Weights of a small transformer language model: vocabulary 2048.
Each number is 50 + 15 x the weight over the matrix's rms, rounded and kept within 0 to 99. Layers, rows and columns count from 0.

# layer 4 MLP down (transposed), 1024x256, rms 0.0584, rows 531-585, columns 192-255
57 58 62 55 54 58 27 37 59 60 25 55 63 44 40 58 31 63 55 67 37 36 35 59 46 43 73 38 48 48 25 54 61 61 67 66 47 56 41 51 46 47 55 42 81 64 55 66 67 20 22 29 64 62 42 56 56 40 29 50 51 78 57 45
50 21 44 46 82 22 59 40 49 22 53 36 47 55 51 42 43 21 54 49 80 57 46 72 47 41 54 55 56 97 36 57 46 06 28 14 50 79 62 39 56 64 28 63 64 36 63 42 53 51 37 68 51 77 87 63 39 50 55 56 32 47 55 62
51 67 43 35 73 44 39 57 42 71 58 41 48 34 59 55 42 68 58 52 22 57 47 49 44 42 57 38 48 70 13 64 71 58 31 35 59 29 54 62 39 59 68 52 67 50 28 44 58 38 53 69 48 52 65 48 44 40 32 45 34 64 55 73
68 33 58 35 39 79 68 49 44 33 47 49 37 38 44 76 65 59 50 51 29 70 63 36 46 49 76 58 36 32 66 56 19 32 50 32 46 67 54 45 54 29 53 52 58 49 44 33 49 50 27 59 63 65 74 46 19 43 57 49 37 79 58 73
74 44 54 81 55 50 34 64 45 63 50 57 58 43 52 09 49 43 41 37 64 61 30 47 52 61 54 40 24 52 72 58 41 44 33 46 44 36 76 16 59 64 46 60 50 33 49 48 23 71 51 64 50 61 70 64 44 71 64 59 32 76 20 39
36 57 75 35 24 36 41 54 43 36 41 67 51 61 57 64 38 38 38 56 79 38 50 52 15 46 51 00 43 49 45 26 54 36 65 74 58 59 65 63 83 71 70 66 36 26 53 37 24 36 33 66 25 40 66 51 64 55 43 56 53 78 65 62
30 76 32 83 50 33 64 57 45 39 46 47 51 69 73 57 55 59 34 56 51 64 63 64 71 77 47 55 37 24 59 53 86 43 42 32 46 51 30 44 58 54 58 77 55 62 44 67 65 66 18 40 68 37 42 52 64 74 55 66 22 32 52 74
35 76 67 45 53 48 49 62 34 45 37 47 67 67 46 39 66 48 26 71 47 62 44 56 39 55 67 59 41 58 55 62 52 71 47 40 52 40 36 55 57 42 26 35 47 25 42 57 59 63 38 47 34 43 48 46 70 57 56 32 69 62 40 48
62 40 43 54 62 52 78 64 51 44 56 38 49 34 62 53 44 42 62 67 54 74 29 71 59 28 63 45 54 85 66 58 36 25 46 44 29 24 70 74 67 29 30 67 53 50 43 63 36 48 42 43 26 57 48 35 48 45 56 47 80 43 58 55
73 37 73 26 60 58 57 47 52 61 51 33 47 55 53 57 51 57 54 72 30 51 43 55 45 42 38 65 42 72 75 09 48 49 63 41 34 34 11 42 44 28 60 67 62 58 42 38 42 31 67 45 41 63 45 47 62 82 48 57 83 43 39 62
32 53 46 60 35 50 76 29 60 41 50 40 31 49 76 45 16 53 43 61 68 38 33 49 19 42 54 71 63 56 53 48 29 33 32 37 62 41 29 47 52 41 55 44 95 55 56 54 56 51 48 41 68 45 55 38 64 49 50 45 54 38 54 23
32 46 51 74 26 49 42 65 53 53 82 43 69 58 58 58 71 59 68 55 38 50 48 62 66 33 66 45 46 62 57 47 46 46 51 39 31 37 61 61 71 30 39 36 45 27 49 23 72 39 54 58 41 58 54 62 48 36 56 47 59 48 47 56
42 54 80 59 53 53 58 45 47 39 79 39 51 67 26 35 55 14 46 27 59 27 53 56 58 80 40 30 44 65 43 26 47 40 47 47 44 67 39 43 43 65 64 43 28 57 41 66 66 50 53 54 76 58 49 56 79 34 53 59 50 67 65 46
52 43 36 37 27 46 60 37 31 54 62 40 40 26 33 36 38 54 36 62 57 62 38 57 65 34 54 66 51 80 29 42 51 31 55 31 52 51 63 29 61 50 69 53 42 76 46 45 41 37 66 68 54 33 70 57 26 37 58 66 35 22 44 59
51 62 65 55 52 69 48 36 64 90 44 40 57 49 42 53 57 41 57 17 61 40 47 30 62 57 58 67 18 61 47 51 57 57 55 38 66 24 60 37 47 58 35 77 56 53 32 61 78 48 60 43 68 65 40 55 21 18 27 68 58 39 15 57
52 46 61 59 46 40 40 67 59 65 60 72 64 51 36 33 61 63 45 74 74 58 56 55 52 67 41 45 80 53 62 45 91 62 33 42 60 59 55 42 56 61 57 66 74 31 52 54 40 47 39 64 49 26 41 47 98 60 54 67 38 39 60 42
55 35 45 28 66 68 45 55 39 31 49 48 66 57 47 42 28 33 29 41 61 41 36 43 34 41 43 48 48 52 83 51 49 43 29 48 30 40 40 70 14 30 37 31 47 52 46 73 52 37 58 41 61 64 46 51 42 49 26 49 50 53 63 76
43 44 56 25 78 58 31 74 56 39 65 47 51 49 45 37 82 65 55 49 67 42 57 54 43 37 46 23 16 33 63 41 30 50 59 66 64 77 31 51 42 61 45 72 50 61 43 58 35 33 43 72 61 54 48 62 23 53 51 50 25 42 66 51
17 20 52 36 67 42 67 62 58 54 50 73 39 48 58 58 48 35 32 57 55 64 38 35 37 49 14 46 32 43 72 51 36 55 28 49 30 44 55 14 57 72 56 38 21 50 74 23 42 54 58 53 56 79 68 23 45 66 39 74 36 67 44 52
79 62 40 42 70 58 77 38 51 40 30 60 55 52 57 52 52 29 65 54 86 73 31 14 51 37 69 24 53 52 70 67 73 47 40 30 43 41 67 77 64 55 43 31 84 65 47 68 28 66 40 65 13 49 58 20 39 72 42 67 60 50 42 30
44 76 41 51 45 55 40 49 20 50 50 37 57 41 47 67 46 43 47 62 62 40 52 45 68 61 49 45 37 54 51 45 32 40 71 57 78 62 57 50 30 77 47 41 36 68 56 54 34 44 71 60 55 35 30 41 52 22 41 53 55 51 52 60
45 23 53 36 32 51 72 32 30 58 26 48 58 42 53 58 26 65 61 53 41 50 86 60 41 64 38 99 54 17 58 19 58 37 15 67 45 51 46 82 33 82 51 29 13 51 40 70 41 27 71 09 52 25 61 32 42 51 32 40 56 62 47 69
77 09 66 43 48 35 28 59 39 54 38 68 37 37 70 41 30 53 64 31 59 90 33 13 63 43 58 59 49 62 49 40 50 62 24 65 54 57 41 47 55 41 61 63 46 46 48 49 78 64 54 51 40 64 46 51 32 59 38 52 41 66 49 29
27 39 33 13 42 55 46 10 21 42 53 87 58 41 45 28 55 89 43 30 70 64 70 51 37 47 59 55 53 75 32 48 36 35 50 39 71 45 75 45 70 62 40 79 43 76 52 58 47 55 41 60 45 00 55 80 39 78 67 50 54 54 30 23
58 24 66 47 18 26 61 54 46 81 48 49 42 25 78 32 32 55 66 79 26 41 48 61 40 70 48 46 49 59 43 29 63 47 42 40 55 61 71 28 50 47 57 47 69 59 52 62 54 36 47 29 38 53 49 41 53 37 29 63 55 38 37 61
58 46 71 33 48 46 38 38 43 60 36 60 38 34 77 80 29 80 55 36 58 45 43 65 61 20 49 77 47 21 69 35 49 72 33 48 49 43 35 72 30 39 63 35 52 39 52 46 73 55 35 33 22 47 45 31 43 57 45 38 51 61 62 61
62 65 84 59 73 52 68 53 36 75 28 44 46 26 49 63 47 36 51 41 35 54 37 41 56 70 63 52 30 47 34 48 67 61 59 64 67 18 30 47 71 54 43 61 62 30 44 93 55 57 32 50 23 50 73 68 67 52 27 42 76 16 30 42
78 36 41 50 48 40 33 72 45 24 45 49 45 18 71 61 80 48 46 57 70 66 49 29 46 22 31 32 48 46 81 53 67 34 36 68 22 47 39 47 27 55 53 51 19 41 59 47 34 81 44 39 54 47 70 43 40 50 41 48 28 81 12 69
62 51 39 31 63 52 51 50 37 54 66 50 39 29 24 34 53 52 47 33 55 66 64 34 45 59 60 40 31 49 32 25 61 58 55 23 72 56 70 18 54 38 44 56 80 50 70 81 42 13 68 66 49 60 46 41 48 38 46 54 32 63 45 46
38 21 50 57 58 73 64 40 54 58 70 37 67 56 52 38 64 73 44 45 45 48 34 26 45 64 37 42 74 66 56 24 86 63 45 50 27 48 89 59 32 19 50 25 55 48 37 42 63 36 55 44 38 62 50 53 38 30 46 38 21 51 52 50
35 62 52 56 59 41 47 44 33 49 54 33 70 54 50 69 67 33 42 71 43 62 52 88 26 55 61 34 36 08 61 47 27 37 54 67 71 63 66 38 78 13 48 55 27 46 62 84 37 50 33 48 56 36 34 56 57 19 43 49 56 57 60 45
44 57 67 52 31 45 39 41 61 23 52 29 52 37 78 58 29 70 43 45 45 38 38 63 29 39 59 25 61 39 53 64 40 53 65 51 55 26 29 70 41 42 63 61 66 26 55 43 36 37 68 34 66 42 57 30 60 54 67 77 34 36 64 48
62 47 46 76 52 29 43 51 37 51 54 29 69 45 53 42 62 32 32 59 37 65 62 29 39 80 42 28 46 80 43 64 52 36 54 41 56 45 61 27 18 34 53 60 48 49 57 55 45 67 45 50 47 81 36 42 41 55 60 46 43 29 44 33
38 40 17 57 49 44 63 43 26 24 37 49 44 60 53 47 22 42 71 44 58 41 32 70 59 55 85 22 37 51 52 56 55 45 41 31 53 30 66 46 67 56 64 97 50 71 54 55 60 58 64 67 62 30 56 47 31 50 71 27 60 58 48 40
30 51 50 48 56 30 51 44 68 42 73 31 41 63 51 34 33 69 36 58 56 38 60 52 45 65 99 08 47 42 30 75 58 31 43 31 45 45 57 26 66 71 35 54 17 48 53 84 33 64 69 62 38 25 53 47 56 61 64 08 47 58 61 46
57 37 53 59 54 56 48 42 50 32 62 75 44 38 35 71 41 58 74 35 42 33 55 56 37 42 58 41 50 66 46 46 39 44 65 61 54 42 75 43 53 52 37 19 39 29 49 65 66 81 41 28 36 32 45 27 40 72 55 49 41 43 37 99
75 25 37 36 28 88 62 34 30 18 64 41 55 31 57 51 53 63 61 53 28 47 67 73 31 20 62 52 60 45 60 83 70 46 34 49 41 80 64 35 71 44 49 57 16 38 44 60 38 70 52 76 30 47 57 61 59 51 72 53 25 28 59 42
50 46 31 39 58 37 69 59 37 59 66 30 52 35 18 72 32 33 78 52 58 10 59 60 42 39 62 49 43 79 19 75 32 37 58 28 67 47 66 71 39 29 45 32 44 59 84 68 66 43 37 55 68 38 51 47 72 56 67 59 52 29 71 57
50 57 78 54 44 37 51 35 72 50 46 58 62 51 54 58 08 51 35 35 46 41 71 55 49 63 56 84 31 45 45 46 60 48 39 66 44 28 50 68 64 29 34 35 45 76 44 40 67 25 46 46 66 65 44 61 30 48 48 57 29 47 43 41
63 37 36 45 53 55 52 44 53 56 60 39 30 51 53 50 55 55 56 54 79 44 61 42 56 49 44 07 54 62 53 42 55 45 43 89 70 35 42 41 52 48 50 37 55 38 43 49 67 47 61 60 55 76 55 25 38 65 47 46 35 48 45 43
54 49 51 44 54 48 46 56 56 44 71 46 19 39 59 22 59 59 55 38 51 52 64 82 65 33 66 32 65 40 59 51 15 34 33 71 59 36 56 66 31 40 57 68 35 46 53 38 23 83 54 49 81 21 49 49 51 41 45 63 50 53 61 64
79 50 52 47 39 24 35 36 23 64 55 36 58 63 54 62 62 60 30 44 45 36 61 51 62 49 48 36 52 41 56 41 61 64 37 76 06 56 35 56 24 53 53 37 50 44 52 79 73 61 37 68 39 72 55 72 52 51 80 61 60 51 58 27
69 51 56 62 53 34 44 30 58 60 60 43 53 65 73 54 60 50 40 41 45 59 46 42 52 31 37 45 34 43 68 41 34 47 57 42 56 44 33 54 82 38 38 63 29 52 62 65 43 45 58 42 40 57 36 44 33 49 42 57 47 55 41 67
53 54 22 44 49 59 49 65 55 75 64 58 43 23 49 39 69 56 28 68 58 71 39 32 39 58 49 29 58 45 45 43 51 38 21 32 42 74 35 56 43 31 78 68 51 34 32 55 42 66 64 57 41 44 52 41 59 67 62 53 65 77 62 40
55 36 37 43 69 69 55 60 55 54 76 23 60 25 41 63 66 36 29 49 34 29 43 37 51 73 45 66 54 53 86 32 37 55 39 39 58 45 49 62 60 51 41 41 58 62 57 50 49 57 61 31 80 51 71 60 47 54 45 34 47 60 39 62
49 34 80 67 35 35 33 28 57 65 52 46 55 44 46 67 43 16 54 51 46 55 36 58 54 75 55 29 57 61 77 54 53 43 45 69 40 51 28 35 43 47 64 44 21 45 75 43 56 53 26 56 61 54 63 44 47 43 77 60 34 55 37 41
63 63 32 45 50 43 38 40 70 60 60 60 57 61 56 68 34 34 77 41 52 31 33 41 39 61 64 55 49 59 73 38 57 50 71 40 43 58 28 51 53 41 42 35 63 58 36 72 50 36 37 46 56 42 64 39 61 41 95 43 42 20 38 74
52 35 30 63 61 69 61 62 43 63 55 75 56 53 54 62 33 68 55 42 60 80 80 39 28 65 56 37 57 56 44 58 76 35 53 25 56 46 62 35 37 64 43 45 54 42 43 16 54 61 38 55 48 41 68 40 47 71 38 53 44 97 31 28
54 77 13 48 48 75 63 65 52 46 30 44 72 31 50 41 46 71 62 35 37 74 43 39 54 46 37 31 68 70 20 42 51 53 69 50 82 54 24 41 63 73 35 56 87 37 50 50 72 64 47 70 76 58 31 42 35 38 71 38 62 48 50 36
56 50 55 68 35 54 49 50 58 32 52 72 57 34 55 51 43 70 37 39 43 65 59 46 41 56 60 56 43 46 50 47 54 49 45 30 41 46 56 52 45 80 32 43 60 51 69 23 42 52 66 52 57 30 42 32 37 58 46 64 66 51 33 28
51 32 40 33 64 44 43 61 31 61 51 70 28 46 54 24 50 59 38 69 26 51 58 43 49 33 52 16 51 58 56 37 21 38 54 51 35 39 52 73 89 72 75 43 57 56 39 36 45 44 42 29 72 39 35 48 59 73 19 44 50 35 52 54
44 37 35 61 38 76 40 62 39 55 62 55 46 61 34 40 52 62 39 57 58 36 49 41 58 36 50 29 41 40 50 47 28 65 47 42 47 34 78 43 64 52 56 62 72 49 60 37 65 44 54 59 51 60 48 50 69 54 53 47 53 54 57 48
37 63 41 81 38 62 46 62 53 32 49 49 22 59 55 60 52 71 54 54 35 27 25 51 59 35 27 90 53 63 45 50 43 37 74 56 54 50 51 36 37 63 53 46 38 46 71 43 76 65 32 61 42 39 63 45 70 63 55 40 62 54 30 21
70 46 44 28 54 39 38 45 52 60 46 53 69 58 64 74 45 65 60 52 44 69 59 41 64 57 40 29 55 48 31 62 53 51 51 49 36 38 54 46 63 59 77 54 56 62 62 71 42 59 66 43 49 44 51 63 60 23 47 39 44 43 62 42
62 55 71 73 41 68 30 43 47 49 80 50 54 59 27 55 47 49 52 22 40 31 43 24 37 25 38 53 62 67 79 59 57 51 70 51 56 52 50 25 47 36 38 49 52 43 78 53 32 73 46 46 61 73 51 37 47 35 43 50 57 50 41 82
# layer 4 MLP up, 1024x256, rms 0.0694, rows 532-585, columns 192-255
37 41 21 53 49 59 39 52 75 25 73 60 68 37 46 72 58 52 76 31 52 37 62 62 47 54 24 44 56 61 62 58 23 31 34 52 68 31 44 49 48 44 73 53 48 44 56 48 65 17 57 47 70 41 62 33 26 78 61 36 48 62 49 21
41 87 44 26 39 44 46 72 76 66 78 41 61 37 51 43 33 61 65 77 68 25 51 31 44 67 54 48 14 49 44 54 54 38 80 38 57 37 48 47 43 44 63 64 69 48 56 66 79 56 55 43 53 24 64 49 43 60 75 37 61 58 29 38
47 58 63 57 59 40 43 66 57 65 59 41 37 56 59 46 32 62 58 67 39 28 50 48 48 36 47 56 36 41 56 35 44 45 40 67 52 82 42 59 49 81 66 49 59 64 25 54 67 42 48 51 33 22 70 52 43 47 77 44 49 51 56 44
57 61 62 52 84 43 59 32 73 28 15 38 45 82 72 78 41 73 56 68 00 30 61 66 34 66 46 43 67 24 53 52 49 36 65 54 53 54 51 52 51 67 58 75 64 56 42 32 29 29 69 44 58 26 42 54 16 45 55 58 53 70 56 41
52 49 50 57 63 45 52 52 63 34 57 54 68 66 61 54 69 41 63 44 37 63 54 42 52 55 40 49 34 44 63 61 38 21 72 37 31 49 34 60 28 42 59 38 67 47 36 55 63 60 42 42 46 48 64 67 38 44 75 34 23 54 14 34
54 66 64 59 52 43 52 59 51 51 65 49 53 67 56 70 60 50 54 63 57 38 29 52 24 62 19 53 54 37 64 46 23 42 54 32 61 72 35 46 48 77 53 52 75 67 50 70 34 65 57 51 58 43 61 49 40 57 54 46 49 69 28 15
49 36 44 51 57 49 48 43 74 53 46 56 54 60 74 65 68 26 89 32 49 47 61 48 59 64 38 46 54 31 54 31 26 49 62 50 72 48 51 35 49 66 47 57 29 36 58 48 46 49 68 55 44 55 39 60 50 73 50 48 53 45 52 32
54 68 90 61 58 35 27 32 58 62 37 74 36 52 31 35 50 69 44 53 38 31 40 48 48 37 37 52 38 38 39 47 54 59 60 99 82 55 46 51 51 49 45 48 43 67 41 36 34 64 56 32 42 50 45 59 70 50 34 38 34 41 31 57
51 81 29 61 54 10 60 30 28 50 59 57 64 41 47 60 65 57 48 50 54 47 42 44 36 55 45 53 33 40 73 49 37 52 49 44 53 67 34 48 75 52 44 50 69 80 66 34 67 36 42 28 55 49 52 37 45 85 62 59 69 21 44 15
42 29 39 47 51 50 85 59 57 07 75 56 52 68 49 39 45 56 32 57 60 52 55 67 47 36 41 37 64 73 40 22 37 04 22 42 57 46 73 43 52 70 57 60 37 29 46 59 58 52 67 51 39 61 61 57 54 51 54 33 63 49 44 28
29 50 58 48 66 28 48 46 33 45 47 42 55 49 46 56 61 31 32 66 48 45 32 79 59 62 45 52 47 45 74 34 45 44 57 48 66 60 54 47 54 76 36 47 44 60 54 43 37 37 44 51 70 73 28 72 48 56 60 36 54 64 21 61
31 67 41 43 54 44 58 57 45 53 32 75 43 52 44 34 54 41 42 43 59 57 41 53 60 45 70 40 49 07 37 52 42 44 60 51 53 41 66 54 49 37 34 72 58 27 54 47 33 20 37 41 58 45 40 78 51 53 48 58 40 75 69 48
60 44 67 63 52 47 63 50 48 40 23 64 64 41 45 50 61 47 51 40 46 49 59 44 58 75 42 52 33 15 68 55 37 50 67 77 64 55 47 47 49 44 55 58 57 22 46 76 54 61 24 37 61 41 38 11 61 54 44 48 44 72 28 42
53 33 58 55 59 36 75 54 42 15 51 72 62 56 64 52 31 79 40 84 64 42 43 52 30 58 43 36 77 40 41 39 50 49 44 77 38 56 47 58 45 47 57 39 43 47 54 62 40 50 57 59 29 51 40 31 61 52 54 28 37 55 63 50
47 67 60 22 47 62 57 48 40 44 49 50 40 59 44 58 27 30 47 13 40 58 49 49 55 29 49 45 44 42 54 51 15 39 78 45 33 50 40 63 50 59 52 56 34 49 50 43 63 49 67 35 53 66 78 57 25 44 43 45 69 44 48 61
40 33 60 42 46 44 58 88 55 40 47 46 48 51 46 54 44 54 16 42 51 56 46 70 59 70 48 43 49 36 59 59 88 37 60 39 39 40 69 47 57 51 85 76 53 35 32 90 26 47 77 53 55 25 48 32 43 56 35 50 41 53 19 46
34 51 23 19 36 48 52 36 58 64 29 57 58 62 41 56 35 51 79 36 37 50 57 54 41 41 40 28 81 50 62 76 43 39 52 47 55 66 65 54 55 65 56 51 40 57 34 33 77 40 34 20 57 51 33 34 37 59 65 35 40 34 54 46
27 65 50 46 57 54 55 31 39 65 25 36 36 33 61 44 42 60 25 56 47 72 45 49 52 30 57 46 50 40 38 52 43 37 69 45 68 71 69 47 69 82 55 73 85 74 52 74 78 59 33 49 74 45 28 39 73 48 57 65 49 37 59 41
47 70 08 69 74 57 34 67 60 22 53 41 40 50 54 78 51 54 45 56 37 57 56 77 57 38 38 45 41 48 62 62 27 54 48 48 36 42 68 62 99 59 46 57 75 46 73 18 68 39 45 39 58 38 36 71 38 57 83 41 41 62 69 36
51 49 42 52 61 43 52 74 77 51 48 55 48 38 50 61 61 67 53 80 70 29 31 55 41 51 37 49 57 78 27 69 66 41 60 55 61 67 47 70 43 64 69 51 76 80 50 68 64 64 54 19 70 39 35 68 58 50 19 63 72 69 31 41
22 47 40 59 43 37 54 69 54 46 39 32 22 56 59 35 41 35 67 42 37 53 41 38 49 62 57 41 42 59 69 27 59 16 77 40 74 51 21 35 76 52 40 70 51 32 42 70 51 33 37 37 66 53 60 60 48 54 63 57 75 82 44 28
70 56 63 31 21 49 09 62 43 50 57 66 18 27 35 65 72 46 58 59 45 19 29 57 61 61 57 46 57 74 40 58 38 46 49 47 68 40 59 51 51 24 61 46 48 44 65 45 78 62 79 57 43 61 49 81 43 44 45 24 38 54 52 49
45 56 43 42 65 33 40 53 49 27 22 45 49 59 63 48 76 62 20 36 69 59 45 90 57 42 51 42 51 65 52 73 47 34 48 59 25 51 45 19 63 49 53 75 34 67 56 73 36 50 44 47 62 60 58 42 39 51 35 40 46 58 71 31
42 27 78 37 55 36 33 50 62 46 45 43 38 56 64 58 41 45 58 63 55 69 19 44 30 64 50 44 43 43 39 91 41 53 64 51 66 41 59 38 43 47 56 53 47 40 45 11 50 69 46 28 68 49 48 69 31 69 61 59 62 48 54 47
64 56 47 44 46 41 67 53 73 74 25 62 60 61 43 34 43 31 46 62 70 58 79 41 24 55 61 45 53 48 17 48 55 39 74 45 43 52 59 36 46 65 79 72 64 69 37 52 35 39 61 26 35 70 25 59 58 66 14 56 64 63 63 44
38 49 46 71 53 44 51 67 56 39 29 46 50 47 67 30 41 88 36 64 28 60 60 56 63 59 59 46 49 34 43 78 04 58 41 74 44 73 70 51 67 58 78 61 34 54 50 56 74 28 44 39 62 33 30 63 22 46 46 75 41 52 59 42
41 47 43 45 35 43 68 40 77 58 71 30 30 37 60 59 59 54 22 58 50 62 39 46 50 85 85 45 31 51 40 78 48 50 90 35 45 38 23 21 65 63 62 53 70 65 56 70 63 69 52 43 11 52 44 48 36 61 52 58 64 56 56 47
45 40 48 50 44 59 21 60 67 60 51 56 48 56 54 57 63 35 48 57 44 14 71 75 47 53 33 31 54 75 76 45 70 25 52 57 67 64 40 73 86 31 62 49 30 54 42 36 46 41 31 47 73 65 45 85 36 67 60 22 63 40 53 49
43 46 72 43 29 62 73 85 60 39 69 79 83 05 55 45 46 49 49 60 63 34 40 56 58 48 56 32 41 50 28 38 50 28 26 42 49 30 56 41 34 31 63 44 74 37 32 51 22 57 50 32 31 57 37 40 42 41 59 48 38 40 45 41
65 39 64 50 40 37 45 39 71 70 60 45 50 30 50 35 51 73 30 55 66 65 58 55 51 50 13 32 49 47 50 62 45 34 60 48 46 66 57 38 55 30 37 75 58 81 24 33 45 47 43 51 51 27 33 36 56 38 49 60 61 68 44 46
46 58 35 71 56 27 67 82 58 52 39 68 42 45 42 50 59 53 46 50 53 18 21 61 35 60 59 53 32 41 30 67 29 58 47 41 60 51 80 44 64 93 57 67 56 58 55 84 77 51 06 47 36 55 50 67 89 61 48 70 70 54 48 29
33 59 82 58 61 32 52 44 72 71 23 26 59 49 56 67 48 47 41 61 55 37 50 43 55 50 51 38 44 17 62 37 53 49 68 56 79 18 68 69 65 43 47 62 60 52 61 57 43 71 45 51 74 47 41 54 38 39 37 43 57 54 50 55
26 89 14 66 89 33 59 46 57 71 60 56 77 49 55 20 51 62 69 38 44 28 47 70 55 51 54 42 46 41 30 77 29 49 49 59 43 58 80 27 67 31 73 58 62 61 60 37 58 71 74 41 41 33 30 52 21 54 84 05 25 45 52 43
58 62 43 57 66 49 38 36 58 53 46 65 39 47 80 48 51 39 35 55 60 41 69 61 63 58 28 47 45 63 65 58 12 49 44 50 53 53 45 40 52 53 26 46 61 67 26 75 60 42 61 46 39 39 53 45 70 73 39 40 46 66 32 49
51 70 63 67 44 38 48 68 83 66 47 29 68 49 73 36 49 50 58 59 44 52 15 53 71 48 66 45 49 11 28 62 24 52 54 55 52 36 62 32 50 43 47 70 34 55 43 41 61 39 38 51 40 71 32 47 35 56 33 50 61 62 77 47
69 55 41 63 45 62 36 43 59 58 45 36 43 33 46 35 37 47 34 66 44 59 60 63 75 36 60 33 41 31 52 68 48 48 47 51 68 36 36 16 56 56 34 72 41 72 34 44 48 46 49 27 49 33 56 54 31 56 37 34 68 39 67 63
55 65 35 54 35 64 60 84 54 63 60 41 33 15 41 53 31 42 48 30 56 14 60 70 63 41 60 46 68 42 62 62 49 42 59 43 65 66 55 34 41 48 68 70 73 38 45 56 91 75 52 59 74 27 53 57 54 58 52 44 14 42 58 35
68 40 59 35 50 55 66 46 54 35 42 61 59 77 61 40 46 81 48 56 49 46 58 51 27 57 53 50 34 54 51 62 61 44 36 64 65 67 41 69 41 52 70 60 62 76 52 51 54 21 33 25 50 16 52 72 69 58 30 55 14 24 54 54
38 58 60 47 76 46 44 66 57 53 33 55 46 69 50 37 43 53 34 44 58 09 17 55 56 36 47 46 52 32 58 40 50 45 57 40 59 67 49 43 71 60 33 46 39 69 50 42 45 58 41 37 74 53 45 52 27 46 53 43 59 62 53 39
20 48 49 39 21 41 32 32 79 39 14 56 42 70 43 57 67 48 78 31 24 55 25 40 23 43 46 32 47 52 51 69 41 40 76 50 66 51 29 53 61 32 51 58 49 63 51 47 51 36 51 42 39 38 50 54 55 36 67 51 61 60 31 44
23 46 60 23 69 37 67 63 36 10 27 44 69 52 11 52 68 63 50 42 63 42 24 56 55 32 47 40 27 64 56 59 43 40 36 44 53 78 49 51 63 43 65 54 74 52 70 43 60 55 58 43 49 78 58 68 42 45 51 73 50 37 40 48
52 15 52 39 70 46 79 82 65 68 45 43 46 39 52 67 56 34 76 51 35 37 37 53 45 70 37 41 41 36 25 42 40 50 62 55 56 44 46 38 25 78 74 43 54 62 40 54 54 76 41 33 53 69 61 22 51 68 82 52 50 37 55 45
62 29 51 27 51 55 54 49 82 58 51 61 38 45 37 49 52 41 67 59 62 29 77 26 43 28 60 32 30 40 47 77 40 43 63 55 69 67 47 48 56 48 57 49 72 60 28 54 52 58 45 43 34 24 52 67 62 60 50 44 68 53 02 48
42 55 32 52 57 42 30 47 35 64 59 40 41 45 54 47 62 27 32 47 77 45 59 63 55 50 28 36 44 70 86 63 63 42 43 54 61 37 37 26 37 57 56 58 52 44 44 50 65 57 66 41 44 63 46 55 18 37 37 48 78 36 54 53
38 42 37 21 52 54 53 69 57 44 43 48 28 57 45 31 48 28 64 49 60 51 26 57 52 42 43 47 69 38 27 58 42 41 69 45 70 58 61 44 62 41 38 59 49 48 67 67 46 52 69 49 41 53 55 60 69 41 21 46 66 32 58 44
78 62 64 54 80 48 37 48 44 58 60 41 29 48 26 66 74 54 70 45 65 47 55 69 29 63 60 31 47 61 25 53 57 57 61 31 40 58 73 38 45 42 64 56 52 53 56 56 54 74 78 29 45 32 31 39 32 51 79 68 07 17 56 42
75 58 74 22 44 54 60 45 50 26 36 54 41 45 30 48 39 51 35 46 54 24 54 59 45 70 62 37 51 59 57 58 45 38 69 42 51 65 62 57 40 53 43 51 50 66 28 60 63 35 83 36 45 33 57 29 59 60 61 46 42 38 39 50
71 35 58 29 41 42 52 77 57 41 61 69 20 40 76 55 25 17 31 59 53 54 78 55 53 81 50 43 62 38 40 39 35 35 75 67 40 76 45 55 44 32 85 52 38 48 27 21 67 77 71 39 23 57 57 33 34 62 38 36 51 39 50 36
68 54 34 42 39 58 67 41 57 11 69 57 50 40 42 66 69 43 54 40 27 38 64 64 71 64 74 46 22 54 67 34 40 55 41 68 74 27 77 61 45 56 68 62 56 49 49 53 32 39 31 57 44 75 44 54 63 55 32 48 46 43 64 40
41 51 58 51 48 30 72 52 47 42 50 40 69 37 73 54 55 49 66 54 52 42 56 74 50 51 33 42 59 44 90 55 44 37 45 55 54 57 46 41 41 28 41 63 42 64 33 39 80 25 41 36 70 43 57 53 50 67 66 37 54 51 49 35
26 58 47 63 53 52 46 84 43 50 66 25 35 21 51 55 75 49 61 68 45 32 60 65 54 25 64 49 62 34 55 56 53 42 38 40 66 40 59 36 34 47 44 49 48 46 24 60 78 55 36 60 43 50 53 44 57 56 74 41 48 43 37 37
44 48 48 35 51 51 37 47 76 72 51 67 54 60 29 44 50 53 68 47 33 50 46 45 45 70 68 39 43 32 48 45 49 46 70 47 46 45 50 62 49 64 50 72 63 52 46 25 45 52 54 32 57 48 58 44 73 63 19 44 47 62 27 54
36 34 49 40 59 42 64 57 50 55 06 48 43 64 42 57 48 40 47 83 42 53 31 39 59 51 49 46 29 46 70 60 58 34 53 40 74 69 43 70 66 39 34 50 58 62 24 61 54 51 34 53 68 68 43 39 43 71 70 49 75 50 56 37
66 59 53 54 44 24 49 41 42 36 49 59 53 55 47 35 43 64 75 54 48 62 56 66 59 60 21 44 55 72 46 59 43 54 54 37 28 49 53 56 63 25 78 48 40 59 63 52 65 44 32 27 42 44 44 12 65 55 54 25 47 52 25 26